Part of a small language model's weights.
Size: width 640, 5 heads of 128.
Architecture: LayerNorm before each block, learned positions, biases, attention and MLP in parallel.
Training: a variant of SOAP for these matrices, 649M tokens, 4953 steps.
Each number is 500 + 50 x the weight over its row's rms, rounded and kept within 0 to 999. Layers, rows and columns count from 0. Numbers have three digits each. The size before them is the row's rms in percent of the matrix's.

# layer 2 MLP down (transposed), 2560x640, rms 0.0951, rows 645-731, columns 160-239
114:410496602535474479496537554576504570439537530475464533486517462419483537541516433548450534522517410500468476558462572497492411393518512507494461495557412534430349514450491528462514535533473395571439468523477538521465492428542426411490510480
111:494486465433455561511561500424581459564544434565461460507603498551424542511479433485507625523487463487496602521379477519481438392537455469473506529476502584526532433457550439526518478508448585502432505517512623520540464505531497456492534531
102:574386530413546485483481473476450464419470463384568475438475459463575536510467543476511508439517396504436476499505408472494540536502562416431478432473489558481450514515461499456474536517430501406401506580472482480512435353499551563414516489
114:562470547539458483470530446548545522499437467538528559453500386469484542534501581488519550487510458477467527493442489542567394592569512438488461446438486486514596454551563483544513482494470548529537439536578450587544442497427522522455485495
089:486500472538434512493472490519458530459480525462463518500506534533531504512575538469477615514412489533446478484517511508511489575552474469430439508513540460497506478547582490575492633497475430476559438493533588459486537471560465478418604458
096:443464485538513498531479553461490585495424512559494478470580455443437484478520466470469478519479498447543591494338451512460533486526487540530498493529441403439570557441507516528588487504477387535469502532472503497503541462444411541564558480
057:483497487430468501478629513450532470455465459448558394484525460601534556478544481487505486463545600524498679469498390372525542563521494420528385487482511420466500448532565461502521511488581458479475505471509430486502537480491479484507457476
096:521473472508464472497543520444526428502470510560560589484467502530490501424542551496502499371523502411478471521466383535381540410549571589461511452519461532476423436501448573500496564493544518547552542453553494502460570534519473599473581471
109:539562542464570545556514486540463443501370507523493451490500491541541457539470528466517523457567503594523464458467496478430502494449432482425446594456459504532578463456478483504519507525497641545521494501540470498491513462402526491492407514
103:446451445405520493469524501507408508553520502469588442584546527495532537445487513477490450550511480428469522506545492474503551490432495520515517539476532494447519519527590454495363416550409512507480602434480469491533480436500480470514528506
108:510541484425529527525477593466466489535428451456538514519452504465446523574513500475550477480505561556405577524517529558554496516462540521492605552496521480432505605437447493520632539492525542508507469469496466480418477454558495483526533525
090:468512534471478494525513594522461497518411609430540537388557459535490524512470558461463502520509529501507514410473634510471401528503453495451544562486504551441503497507411485467473486584425485555513375520650524458595508517476514535502394566
102:470496478505527522505649504539512439533503411463479512538494508545559470522495480515494474506582519487494583431437458522519542537463550438562484503577565541501428430440452391476540608487482505561550489513510461504458546488465500488437524472
090:528539539462420553483512475495555527419547437557509510410516451495529519527500434512605403586508500483565464480506486524430606436520487550471466489488524385502528437509472456530442552560561494534548444488506465515490477474449521497470492533
106:531531415457525528572454424508492561512505559542494494549515483551475521485485406494483476450380444469509471438451522503475533521509438512469478489497466484487467449459613416513517503453534454506501463572408591503499522534477518486568438516
126:561417488496411470481600415451481533431518494436446469489588527537501451391485516430594456459466484493462581477383481533510501435502557551397430496461439493504414563488521544565460501465480543414446487391554454522518503508563576453505443522
107:495530462508488477529514484549580392552430430522467496598426560556483474432496547507534609503525448363403460553620481518499531434477393566495527546477500552517539364509550438488467559490507502532425487546417511535534478525462487512498490435
115:468515494410518603543458549471503608583503555479499463601562566550526371493460427569436513544500563416398473500592531466512513556508450532515484549416477456499463606547503579520564494506554496550493399436463519520430481572486461516489529525
107:554551535592553440424590441427443529548513498448524450455477500468506491512502499442486492538471410505416513549402479544511520474549467513475502546458573496496549455421441428567450458484385540409523446595472467517473451518531508444507503478
098:645454458458507556585476554517397527528527568483532483470470537480528556457395436486468473564482485552470454493496481561449569408503560390479548505504506586465521557513561608520485561501447532548454383561481563481511552455495548381435445472
119:541550575461536425531536527499468517432538455512426464589501476494508479484544550477548528477571501626507468460460475469467587380387491513407462523475480447486506539453436517555508461484515526470543511433550475561410467506509478521484455554
103:594487527442468524501452475525452449517402428532526482510528507475513491504557522538525495539501557479556597514489460506500378483478472429513496576505525489469437477475445431424491448569453532402468517487410590504490446505424443597534478451
039:503526538474523505453419533518533568505502420540461503528504481466394452571407482517526465451553573520405491496485428465495615567522439379517503463534450483525485460489577492499446541493501544460487422479591451487457496519494460440421511487
098:441512414465447512438518534454483532478455529485374564428533434494521507485536472508496450593563578517454498466465476478552489498539423502508509594586504467497384462485552495495506412547542536467441484562501395563436494497445386591514481383
107:491539589512595473528438424523525507566560489626531498566511551486517426520486523495557543540462449488473560491457445552518502519517440486492515557543449520556565471492547538472548557492487564449479547456523471499546412436554524459460527527
038:556528489433479640537456564506555473442399553439509457467493458475490538511503516570426445613562425449559499547507426508469531496522506513504500509420503530499505496522510504596582562484371510472497485439505501523531513411496492516507377439
107:571498489568477516507516483553544468494506516480447553622540512523504477416460509455500563547546512425473456600395456502474463589520510475446458510476546543426428460404527451471507554497459520537524584566512510483508557531537508470462528398
115:509540513392414510476521458511451505538409558508531490560462423396462513540499575513548456501528466525471578518540505508525430467511480445539412474475543465423532635511552462454513540487455522559487506483563492651442527587563536517494432377
108:485527494538467459510505488590499504632486488470415500501478524398513436419498506557463585490530477461487476565659526498530484498573520540512472515476552484458527475499490465531445585453511458483435515426458540487565423553542518583568451539
103:470571478549466454416500509537588493512451538478523492555506520553554460512488495552541490479464542525453508603489605440513366447464455558606425539454452474456597508593467414529399515509548483476566427463498545507520478435516466524495519467
115:491449520510558512505561465555506531460515562557432417574608519587482485471492465514521394530484490479459490437523604553519514440449485518519485488420534493469536469468438507486549547473441492480546496498415510491409413619489515480515572518
099:389484566490466460395503509526461507614515577492440500519543455551562502483471527529584492452437474501524445549563597473522532409442572455480470492548484542510568502559626520487546539566502514441497618482497539525500576453486473517451538476
111:466498426544491504536566488550476558489507482456539557580543529522501550566510416432478520467537514522549454488452473542529440443507622558539430471504515501553444543462481504490512503496534446514459535462444590480473502541488355566503529434
087:507578554537450499639473526540577503483466578594532486436606482530563498595483572560553506384563492482532423472524483586439560592452366483508494463445589539512524512432622416471560596517439531476379511501540447469614380514519575469507496482
098:693494533395456622410586398555470437460444485510602429537491531501485531430530470580539458526581503543476460536448481480529475493446553422479456519571493469581551476537465491461550556504520577456469528443492494355459505532525481538427461503
113:404557521435487444529397497463480468519475478486539514484508488545498542591548465525441520469477467478495518474460529468463486600546550416500539525497355442488370508415511537558613435579497565587563436533568433567461506473573443547471498532
086:505507511478523593571516530511482488572479457505474498565510439442492511480604498452561471499459465403462485487493522571526497523508528579519490461474498493434479496573544440463574483538496572501483402502487421465516489493497557453496468492
042:406467548498569483517506524491485539501480524529483487490495555529482531527424528489519630500509440527509511427455523471474414609495465569415483605422566425609465505523445455553438487512462640516420447486497585500440466501489431489582536513
109:576494380479526511501566576595574542587445480469528432477516535500537418393462496465424472445472484493492560524617498424544513507506446445521500482461516528491567486449377570504456502446475469542453447430509514524502474511404550627510512482
111:400459434529517446477504510477532462494399480434485502518472492561442516516453495522486488493564581505530522521430511566467493448519484502475526497526472464499482528552515477541429524498450503519497549485438547551475487529469544485482378537
112:506465562591559491642480484526439486505516514496542571509429591526473468510494507549488506512507430486485576517498560472437552480621487436540433467489471469479484466449559519578545481475564504538429431546540512443539638461396488461467370436
107:486460432538515454554503498596517463555506506329480463577496498496467443440524459459484514534489381502550606532474397504563518472520432520539563476481471458484533445528505457522533511565448555513362387564399501414560486470617474549497503442
109:538440424365433513456452522527375436571431424601534449450419531529487561528533522532439545466457410493544471575503415436450471509521498486541555587512475431520491464461439519524462481532424472598531460426546541485435524474553559516581569536
122:510565594458544458377443525583442455514539527500515415447479522508485502470452504549425498517542457511515545459513477500495489488531415421554444511541583530501475537564598494527533568522477532459558490462481499512449480522480534491479530497
119:537461476569507512497405596477536500508408519547502495464540487470472473508493474549515419477470465428520535486508465444486467479576385580430565407436505459562464563508532540505543490403485521576465499525514583511429516506452589463556421441
107:636442542523444492506384474476559523508567474476431540502487443453501543497543414502525481490550522490414506568519549492490414506490592475462513498330469377652414466486477514550494503530520542521443493479475535447515544498504473598566492523
056:492584553499493505418448468472485435511542568565485538497447421452560397481430506435539469473399513516482433489447584459526466555455439519563575485512503512418454446404475468407445506529482501529436536546511465486489394458566495457458432523
101:523527407478579436534501513529524518518509507508517585458486477555473493360509474495528577520512555400454485507522486484555539496533452454509560430461457401477467515487545523541422453520477496542428542488450631568528461429514562533489493421
108:533485474507533540477439546558437477544450484449461563550550434428441528439520566452485586479464493480457424550479481506575547403523466528494614562542479464599469542472488516459465427463458496601495473455427562556427498456508481457495491455
092:514508498537533511463483608535435398608480531464419564603454466516598491566451477461455460492579457564461461462509622472495426451514473496516504480498597590544534535506498551515428486443348415447488530575461446516397520505471537534495580411
106:541486573501417559468452512498581523552485564488466490514369568402505499512490526461484428477508463463631593532548430515523478477549525448538515563410477583577578582546585496521553499499495466460428522438523406355551389453606564479551483491
103:450484520433492636501538513531502534470475493528538433478583460429505555572574555550485475430490479454448469491511538534532496435528473535545480643540521507487485551467428481563504490481405585470473535496588567518537580482490492473528407462
104:510481543371533515481499418532461409548457593501503545499473402537501455448532459462508519493444438528445572465534441498514456525577608465404440506519557527447489540457465514539488424519483501481538493532492530413443574483488494470491456505
099:352386448413407482474513511446537539495540441440463451471500469510521519542367459575504477421500562526406511441516451545396498469485538463431445480443447538507517575548526530601520470449540497616546493540462550440445541410487449652451519393
099:515350451454483481502483522474565411447539513517503500566458424465553599526517470468463527531489525604420542559549463509415488549488643460475533491442513491528471534440501481582537500604450605457508623395483559518486462527487437518447469437
117:497408474438520519531498466528565520470484474529579420462481521457478500376500447548464540504552581577529517448545508577554452527415531486414487522412449509597550442511419527451537525476501482452481440587583533456541525589547555504482538588
101:433464448497548547514560472513512505558507447478494428454446510542500550505516495438444571437484384551525406517461510580519525468495431544494456508429467409486515538458559527471497515504502475503514496516494582495411529577515536515617526415
087:550483444449601535507452538487507506512475545510454458466508464425482458518452438504439481525480470498534407478538524400546468529524495473553507563493413451435461525486495457409530555457451461435492552565528527508555431590486545514506453472
113:529460512525385537548540508436442492488547383434489523543523542468429480446609511473451501447522546490500482516519458578392436506570445544508557512498453393550493500531454565478508584430519592471352533446496426531517396537533479515524560503
096:495508522496481541487472465510533514498486505480524552515555529519482600491545469544507504504430510480563442489563509564582508411535469447511442522541537350530472492485469535594510508520506476431522370405491557599503534513485537538540520532
027:516499523515529610502472578503384480489414521544490515499519515514549492517438479468498502464439506551504498423524489483496372605495463561488569507521355558502460388489417538482588469491525523458504530464473454595484552401483491490494468492
101:520435569501416480453469490497448477536457564453579483472532539533460486500407544552523510556572531477526550565544476507411498559551479505476523447570511554509530519409526525550469501481469521446491450429510470498490424465562506501508433421
102:489470497404515580496513480560461498536523476512420525558439445514466481647473447605465468494516534539502518457550519526494532607496550481534481476527515460544468424487460534591508496522613474487463554443559493509561489471446404485487563466
106:484454487517438522499529465458464516544504389444457501460547498515547496560439454505437480442518548474572531477448523458539568391481524461583480450515440476518469402466379504528404507508542524450477435542512488428504549510590556525564499504
110:474477499463414532541426479498549527560388436481543550502534503383465466512473510433454475497567532563398505500412506465537491585588554385506555524466498575500447490524518541511491506545593527465505469451568330411401488541547496515526564516
031:500426524495542530483533548478408586521552438527465430493442487361464486522558479506484496600515478469519575496533471549465497429523558500521524580487486442546505440525498508553488513498563558513480503583457463500504478459592514521460494450
088:456542443462523517476509405522516524538555509472546482479561373537505487472602588472492422492548484504484463446505572516527457477490470457516515489515469499514453474484502544522642461531482452465413498466462544529438470539507478543601511473
105:555507530566434565461479505508490547572478490557461447545475433557421521485499513485535546534475492471478488531509535611435394555582535390500376475539478633440469449431488416540516524487419539459467508520470495496481484415447474460525477538
105:510418524416551517579504541444468475537508573594468493485479550505532496499453520401501478489503492478497465590535487519526470457491460407472479469441500398570656461486402523537444503478480525478460399548475483545541422497516527534624501589
096:501672496474419486504556444423519457479419442416404463549510458496455516460462546446493476550527530501572519520595513446573535580536528401429529582610477528505497520535462440482521486453542521495348523450497481476509544520583478541506426526
105:474436510487473511447531471488548540452448420581495549584578476567473499479530545563408472475479513450523425488538448406457550531490530543535572502512512548490501512438544356485480429568617452547495525489464463490448438474530417499434510474
107:549411486555475450575544503391438572552459494515399459491490516466503517467375492470425611506486489554426526474478438522416548537438463507477460461504516474602514518546481469473490459534541544575423528618554566572520485471504484553531447499
095:529481485427487529531518517511455573429450546517510534474449510475516460474478553485464544583587526501509577522467521488472499562472400526518556487510489460601516606473500412572448583570576467537488503446413551555504530513510462544434487454
087:506460517583496498501582462435529487525447403447479486488596490508438589554449456518533498410579460414493450486576361521477477537524500525444539516446542598477581550453478462618480499400449513484489442459514481388548483481521509439538490562
101:549485507480452457464464572484461428508411463411469570560462485488447486536510488499482545528527559563608440494491497532452495490461465489436517465509471497454577474458534406470544595486352497533462490531384515542515562502525502428592474507
109:488556500392485488504495580465471522537491592467518481487499448477524434536581507461524430570504456442462625497448509633413504460428475417566474461420559513584446510439459473537496484442449564453478484531495481429537460464418498513570382437
107:465578573484574495420544470476576496489519528502475480515469473542447450462435451533392451459491537418592480504466388484516487494523537477472487505461502414517501517483525438476502411419513447524496562541491497464437490453412545526449537533
050:465503610522438558482496406421536447458460496581518524478507454507542522466454414515573545471556534506488503548489393569476560520414450506515471501473521438491637438559434511487513498492501478473473487493506533509435519493486491499492475404
108:467461565527564508432553437479534451515485413529480463550502504530494494433546575429484541460439527394390536498542493539432517527541535506521523556451491470582489499515462578636525531502491578409379508459465503536514462510460535505535456547
069:476579600570522472474527487524408529473458499539542532507491422503554468458480494548428467545509455522472488435574578462564430557491514430462491530517460544500581507529418564473546507487439395337410496444474610625531509442479592527513517492
110:571534578541526435568585418482474496416551522447547398541522515497481516513460509495426511525550616537455497415588447507491523424544553556596355526543524509394573486477451542441514533489530479502498515682486462453479563552641561491441554526
112:573443541435525504419579572472563549460440518500444513512473596571481454455476461497578642494530554454612550516656539534518509458526547527634478459454564449603502514502503446562458520535610456513459508529512541560497502420420530518540450519
104:529584480566494438526434371518529550420428438501574410559494488479430575464450431489493486476487487489535465549457480477489510363445550514468480472415616491479562476506547533482457472567437493517394464478547520511478421478487510465475471461
111:498563485492518506552499573526457508391473504525532440407544428449557496433431519534488472486481574514446481455514440457446494513545565539432380509487502512503523579492398540538542455441500483465482472424483585478557489576509423502560525496
105:520454572494590497592521510501444420447501504546569516501536472490464496469430540427494575482554504419497596570497451588454549456512423501561588537465560469415477559541497513513535524540516522485558464405540506407449548489489417514500390524
032:477429528489504525473502557487491514466518475482499472523495499476523539573508428531494517488501555490504544471489408513375435448549436548519450504551484503542544569424483485532479587495534535512507484507529488381486497360489536509491411563
111:422418473539451615446478497478535435525501447482535455513503500473498486402508447498584472577470374584471541480477531595490443609402457473441469550544493491570454494489436448484502542524459544415488451515435497477389492512507386443478500487
# layer 2 MLP up, 2560x640, rms 0.103, rows 646-731, columns 160-239
108:396542520453512603569475550538462472409573458474474528440663510402559411455531475517594566525500498487477505445522526550433539477504437593556490527555432509566447623552531532493427462497406573512525442509495548501519558532512480431445485482
107:506513482534429524509567468507551563507437475568519602459576480503422525447483451538512489547491540412431590597496435472524405471502587509580529452389573497429450479500388548425457524529536438621572521469440452521518528534528503560457484441
119:522508535487465490471519478435430526529550431473482468506466554425469497575563499453443506491475443488466516507549489468509480531569546459459600513396554568577532536515542549630533469469487457540507636360555451581539511490472523470583529542
090:524537496427622458436437482486485470588531475494497494501495498527532386441456391499500470496561529475465510479442500512482553480441462458446598479601516467512489494431454501450401491567517475549495453479402571452497443465447541568523488479
093:498540552571485507484502592464459574586496494470502490425492474552532454446438429542554469622374495472585457530481508508470496553510376491509553594531524474589447472502422451486449506534460454501564468503435501496397502537531457521477525444
042:524499439492498501522508463417437547527533460564571591473473469491529408433477497606458480499475454579510467432484416428536443484515508547488414490537594487624456405470489464444397460598502546518435465502524552508466341565512513581492517598
110:519505454516572465456427541583570525476519507486463541470434484508401486477473518538488510521509483447557622525462431550451444574456600507495491515439501476509486515501420580556475455476587573462581418416482539451551563512574417547510436481
107:506438472527563572467459506479534522446426533497480522526473554611617520529446425461400525397499366535477559481566442424479532559523402530532542551402523512451491409504523490550447558499519530468459525444548478521390523489520522451422542458
103:484496527486428504493477583459533513446610531500460496479478481487443540600493496429510496528487516494469507426403522547542454514458669511475475594449565419548505488449554525590459482570475486426520517538503532562509452550493447509522440605
096:413589464507557538540556483491566492532500521542418442489410517523585530563475349479469481523491603472495499516496451486550581497457544519445410535496562512578481593505488557504540453481497595490539386442572548544499512395466614551410510483
096:541540545558544589495586461543438437488562531386493372493462466460525541402514505487512450520550495552474498587407553591446490442514507405477510488675528526467548494480482523529435419484528481566506529398518441560497457511445496538515503516
091:489548535489504471439469568419442439543359501483541452475497503510373464521493508486476484458424559474531516490515470526483610489504457571495520674497464472592518468519476563455512486493412439524483509455595454523540528475573556580500451517
088:475496514494513412522535540455600539539434550553479507545526581531576542419548495517433480552411467562535514531441536495570485534447420427519426419503545495494435474522487532496449534488436471478505513616537570526461489477494565497503497524
097:612495544532516437495528515499542527535506481446374533554504478451493531511528495530461514477547525493505515449396581523478570564477511500509488532506477447504520443474578557562461482574509479503395589481455539518634561482449370458502502510
120:480481497425549421408588437520453464478519560486354580494485517606494462485476460476477548498488449503565491366495505476512497517542464593486437473481507479609484529410495517523463462496516529495487430448418482463599457541516512448442465461
105:418535397412406516527475520538528465531508527572562553526601539464482535538536471558485528560513509429506529501532490514566457512537486496523539476490596490441551510540553637522518579389539437475607573470546462536489433449516539480511577545
114:464525474464489531561516516540475594511527507552451465622572465511547399429469534491463495589528548506464457526528476510425488555495456418504556529491467476494437539488529461538488500476522584488531441442508466468450470502554483505497597543
111:545478492485532534516518446545512414458523464630548583468471478507522501455489509562553504561548479559501470513553494443530475511494480482500473494444480514421392450535492524471515557427454552491472469463505419520516488517469515512546503528
103:531531481488497460510454522507509469482467506551456498444426435531473411508515433542510505588615589557533461486490448492529457528505508452406416577538503425514462506571466484579475432615460414465540523480431476588563485370487463533505553436
115:504499525581493525525482597509495478534539467440536519447501554465502372505495527542546574508442501557440517448528529624472463541562464488544522558598510430496472489465574533484439469440499593478496518518526473537556488544531472490579590525
107:535589486471488461534505434442528559582504458463499578407351497519570390447441429566486523510522447440471579487523510534480519617479460446418452520492559485530491592525526517405496477548543480528425511559448536542578492553462581510527533520
038:435475374495543410463493488444496432507585494556591470531565550487477479422563468496434547473466479456520496447592547479370407591521616468459530480480512521622471463494537485427541543574457435523501568507538509501541457453628471517454451495
102:401464480495458466492520559536436558522481463534564558468560597455509522497545505531482502560479525494429446651475529501504492546404435498466528520563447473455477481527593494574362504504467441451524517499571454503546452399562569596501558553
108:613443503522524468562380485462520566509517488512516515489506588523524485474520473483485531477518478506413484504531443507583480445508688412505510571478528469496546566369511527477472548534551511492457490500566397516503411519440522475536463468
032:486377502567479490478537578513574482491463615546515488537521505529554480373465481532433587576514545498547511591569526468432506530512567550519535368569520532527540522458465517487480529484470488484526521610567538517498592447363516559496502488
110:484562547469559485522388559502519510548488473435415479462554509539541487514539500651461488520510419491440485598460463600424516506389497503593355447496559495454551503467440490460566464540462481516428404467425476462468440542438491384504483447
114:493500458477468448474462502403495560574541575546524559522474562481485541469483545508591464486441433507496503502581524520551464513501537547530435504527526480397457494526496517548528505507383600535476537385503499539524535500524510494553414488
111:507478511544516511603511482606498515484571488501485554561549462436512457440586470572542514430431493445516558513519546464430405444504553529519523465577552479455505539546475521425535475560532443522444438518578444473625458480470538492547520505
098:519480536431511555406554508530547465548512518469456507451518530471465434434504502544515521468529470429556455542453504488485456577456497554467572445474541532530483378498524474496444456499504620525484479477540494513575542479608502622507478557
114:557490441543550475506522595558408513557394438529519526645479577560464517363522445565465578510508535514451540533581521523494455391533422543500581520509428559511352625564474434469556475414456423476443602576523469472468527475551472531524548613
103:561458518611427457546456583529541439377466571505568477506471520483554490442484445511460491431542495468522497572432509595518499471403606531369531464490553509496455524432590607525464478462472564397544522513498484502447543649572483475435476486
108:504512561507434474484521497502466622453531513499501487504532567456458567527401544511522428552537659575535425443515475537463500487433592420416522502626482535567510495618434483553475565482552438510392465423512546475583467557499435534575531525
086:450520467540544419496526456526401525535507630516459564491465500568595491524491507527462464490477487435478449523432496527528441545560568484484462485529477439519462535471442500465521576431433562467568539515499543551354524484512498502481449431
100:445493439532508578527558489499501609560518557550465534480508538477556568507496545551481532503547556615442409458548513555545536458453433593437520420430457509525574445477559504627499521564485572405457481472525498473577586514540500418390524499
114:506459482540555479416595610539529554471444473514513535435495599503415474453491479465507482498443447567512537464504470601569522500450498499433476438495517488511502594479507463505497619546537448471549508461451479475564469546480569549408488475
091:447517436488511574420520518485510439551514603426476570517472553530512515544410541506469479507493433516410427480422475568433535454495434490562453457564554474540535420599475567442616513517481468498582499471531565515482409457542399404477539548
033:583480448484513489562479439502475450534533518543440635474492490489591476402482505487507566486560482499535493471439594489439570527635554512480505517519512510512472520473558535564533486455470617505508512497523556488498528556510451649327392498
106:613398501492525463482514526508425535524526558502569495469571418452437470450537465576452394478465606532488504525483495416433514446626429428462477523493513460506481471491474559474493491542514558500599478440531429445597527386522460535412507551
114:449524486518522443509432514413537492485434481472523503524564432530551424550560533499483445544517489448514521396497504488504501497587432526532481508536564551454400451712457556570431455483525425534452500468519531525406508494484417536543387553
107:514578476530575529597566505462455457525521504497516498501451522568514616509599509525472474500492536515543505499536509521474591536542493469525509503456494454516448431424545466481470477493446566526456552502544500455575557415477499463358506487
110:527610411516541591459545503450506422511490468577611519480437470547460525489454493536470491481520465488532563555570569511452536454581512517542594490552375524491488553466446561539467574535538534558547474566465394462558428521455486613478466466
109:513561480466495542431437546386559502492446461553564365539477476476472627511586586510492468383591471502469456492477415409428539547527438503545550526465430492495532426531550530508454549504520554530484497514510533537532474405531473548518597480
122:403455472354464428482542468463405462522511429514482411427533499529511538530441435591451483536437540540421487474519504485525517554543419522652523504564425447453523523556468480524542521399579575544493465507593413577475503622419456470495510522
131:422529469441450570582489634549427567544473470535474479472444603496510508443484488634531521575429493476480541632530476508483565518572488471469459510540489462526468498475574489573481473469507518512539480520540575480456433528453539401540473479
105:613518526502494396476490399584497551549527460437489471499404547468367503505441443461556475435485465486479558583426489485518476541512552425385490511417471478554441551498551455535498500458492430517451499493497531506453572507463538566490526386
058:485497448551485520521523469602620542514484459519566505418527491487455542464532470484484549534606448497449452473605402534457494464445548490532501489479464478465519489580480523475545508574438453497507507398506493438588463453501566506486468530
105:543547501489461477523541499502508505502442530499422543589488562524545514432498569507599515425466535443556486501499382377527609497534395485543476520545507440560437504543510524563433504540507514504554499505488508553503563412457440567480492535
095:588466474473607491390387484561498589562456476468537480513564490463545493503563567477425545533456599597428502594586504471557477485481537519561501532550473451447558542516430433502477497524484567443492422455387540566580555448546469429437572499
103:429541425493456532553488413457504435492510557494547487410485485486441512477447524465544517426596598459521467473455498514517508466607486503470534521437468446516533520371443568410481468545505594483525459543482502492389450457491536530474412568
105:454455519554522500542456551542590546520526526549482515538450541416614446510457472481427421449512487463530509549574540635478509480514533465433508495448488482551516527493568521528490397465471489406415468441527392472572512410575496488522586496
096:475567468566506526536530499566577505490568516563517537452519477517537512479534482555520481541536518449482456503468535465487613536498458623548413440502456524566445649528515441425534493489474467456429605458503426458469482395506535469472477547
108:577525473460440530423452438463478395563446509571627521426487462501524546452622500529538476586481507542461520489504430491514526409453476428552576536484499577533558467532464485500465429506540548497597492446540446404457413577463550601566510529
104:438544489493515527545579585577560450516551514519564419493504527415501481460535504515564395548447498470512466569368514475529539567482581424604372577489605424486504502514643506400519470482574612577539444454507473491439497468542472536499510555
098:394634531600496549424511574523509542505484616513504454463544526547498544473491465499590475504524478492565551466474495442494486503571552540470454533497484518436554533458509537492488542385590439495519527512513573482474501529458441530535519508
123:546596511534542547501456551539485590502500492490597519562483557412545390526582478579532522459468475554501447460572505472457593511528414434450457474467363565506465500533536484434476494514524503493386454601470513494566414567552568559524491441
103:527415521563498430455437495470504565501407515472470556602562526472467378576499580517407468426545550507469515513489508489492531567441384574558471465509505503495510477529561518497504475501475520392537434488553486476445468538459632432454548426
098:638469493459478483524472562391464499551497458504515433561519471558532425535457378500538443570496475458515502528507516538527494436541572478479453525491562459586539546452469480591539509454488534501508482472546534501532440609496440473505463414
118:451514477521509595488431472376504512452523521504404557550517523512546499618475534568532506478493462526534478493489517595536431530501518547502542484605552397453473475501450574579517539538493543506499523454517579519566463592527469515504455457
104:491466434472465413557564518526478598513426560525544637600393550480533388448460486479554494433452524511554475493439560509533449570427499593425504444495526493473529536472520483599433479459434446538510470428597541518456534494520522541459493576
022:373505358547555351517472451528460513597507522527539457514551448479491484540469506555487592452447531498531568459475496490490579559552547501481449519474544550525465461620524527481469513546540503445360484510586553485469511499472365512545535497
102:462480455481567528409479487470557594562431559524464507468494467522586625574443437517482511584500474512473522535569424463538432519402440508570589495589478480483473562515447522482482477558490485448468460490478538489533488551490477517598454438
101:473490423477561530466549531541466609546537485430455491491547501368517490541612543596498498497523438490495604467474489474502449509469481597520428564594517435513482447506565465516551566551565543432441495511467533427497586460450481534562594540
100:434442592502537421505539456565483511493447541535420514332438481515522505568525461458425493504571486505608522481436590419529441529568518531472509478480496559472512491523516513487504482463502464442437494521532556368443466477522533519611439591
101:394510549412441556484483528400483450435536509463522446497564544472413521468492536498414540473528468514471653492485473571617524491481481484529527547515470500498532461487507518531457498357517499542407441518456474541448453470517499577550584509
021:456428482534471516510520538552524505477518591451524560524618483501539364510478536484400483560501576512450480502490477501519503489532512548508493487498489426564640468554462331424472485531419522456474595537476501511482559382572423622501448418
090:542408579551426480489437490466576386563519520538494480533551502490460454430483495528543511494522545549608551559510441533515521531513481465493495496452554442547476476551454407440545494598579477491526442532519483577522512578428516471474486414
107:559603489517490533535432569509497485534466508446496524517527501504607443511453431557452537497533529480484538479464511501569502541563507548518533501491493437533548543557452590460526526526487527450540409573550550490497504524482530505482477424
112:533622473489404551570522557361486375426499553515474474480475529470542562390549550543507432505465475511479410461448530470645527514520471460529450567568448500531508452434568546529478539548546549516458509419564477444467472515522534434531543511
100:458409529482555526510475486513498599476519434560475564517463552487522407425591507486494554549533519535497577505462450542398555480492438543510602489512504472381523481466456463465523511538448504617520509574503475636500476526423512557542492540
092:466504494507664494546463481496499525510577543557495505584521429533508529459532563487577456466506489487453545516502535524533524487425530492558407497473544532477521476487539596489520487463598538460483478444502507522523423529479439526436478465
102:505536483471558587579540490512405528519491609517504496475540510588514447454468491540447601525531532549513504523456408558466529428471387570479453406519524550564496548525489465574455564444503448457539584458465524520466487463519449492509493613
106:512475592535552476475567410440517526480394473456465652515494450595504508516371482480469552454462527493585510557504503419549432467545490500502563593599511531517550540473516555530489558497566410433520600488463444493531453392517430490549435540
092:542583489594603447508521442476479506539483530525532466532369466465515523576512461452504467494392538447594427403476473495495469498448537463490498447538518508558496495433565555556483489532453519419372520489479470433501579496432481423484523498
105:496590450464592537508418568609602469452418429458548532509526477461515581474481521422561504596483587520522503540548551435530541474479508445390608519532609379510564499395493508476468590612511472500511488506578473513561481463559416594528521526
109:515517460460498438433509513487582461431516497540481490425504466465515476470557557499564469466638523400474510477479412435514482488494550494423344530546510517569503447521508539474514467524538571486557564466556501502441452480481530448493420500
100:462426444474526541528504561540592451474441582527456499561565520498441598551516418542483542508499546468434477517454486518559435431564505447406564473435577563488535425536492485508526511474511537437477488455552484493463442455549477510474492504
038:493525457583522492554469456530528539648475517526493489428474642511466479512522501489527473514512535503412489530508528559464573423511614444399542449529474439608502475562563365570493476553425526494541452483480523480540564585505532504578437504
103:472476569523522505590460560449549476470410482540406528555494523534518514605570477505463532557442509484521559534531526589468501415538529493499478504398549552520427503541559431459445415620465504469487470424509439475585398548476529568573367602
038:549475514579605517483336539443546468475454556496501475472516498516476451476523483507515477517472575465473509478549545513414497510522486521414471479555475522537492518526561540492477442482545495497479451516503501513530482454599554481487504522
108:559520539522588465466583477467502534464527528558516535564465491556443557463457409486451557483479551455486453447542517599478448506472537543528454451503528565508490468565409461452425537515499495416477511514491535581484530504555488546481503468
109:447434442518537516470518519500532505564518484508504602432543503494457557496588449452518533465504467533615541511519471513452505460505563556525550429459521535595487419535451538481529573567549550496515490453526510526538507554465497571404541556
105:494507470558463487598567491456427507519523453511488521508441426510525476501433386429475640477450483463501569540441471465456517456475323572496533416497636493525450521441413520591483502525481382403490429461494497515517455524533480581585553499
107:468419359411516487417534506436515485482488541519462518444514463562481524515545431493499516447434410456456564516566519545577478505529538478614507525491461541557437380493455562604480559469565496589428453554504588492505510476457532565519538489
110:546504538399558498313518522503556469448563567539446527477501485541535501468433499471474397468458523450550493483499493506521529581487548493543549591540430427463637451443463540520496498519504548423497462509540471483571459434458532531477454432
025:555454368565499436499499532459570557493535586500543562512486591549482485469520486531495504531434509558518449517452503502357501440492569461528491448529483581543577434530557524515530469496503528452545526488473489606497507473569437486474538505
101:499438466534419476537506574431390560537582570587489472540584557501560436525581526509520508515519540571549475488440528450546553491468486469577508509531476586535495478516460424513484475525444517480512456514527522503513573488486498464487510503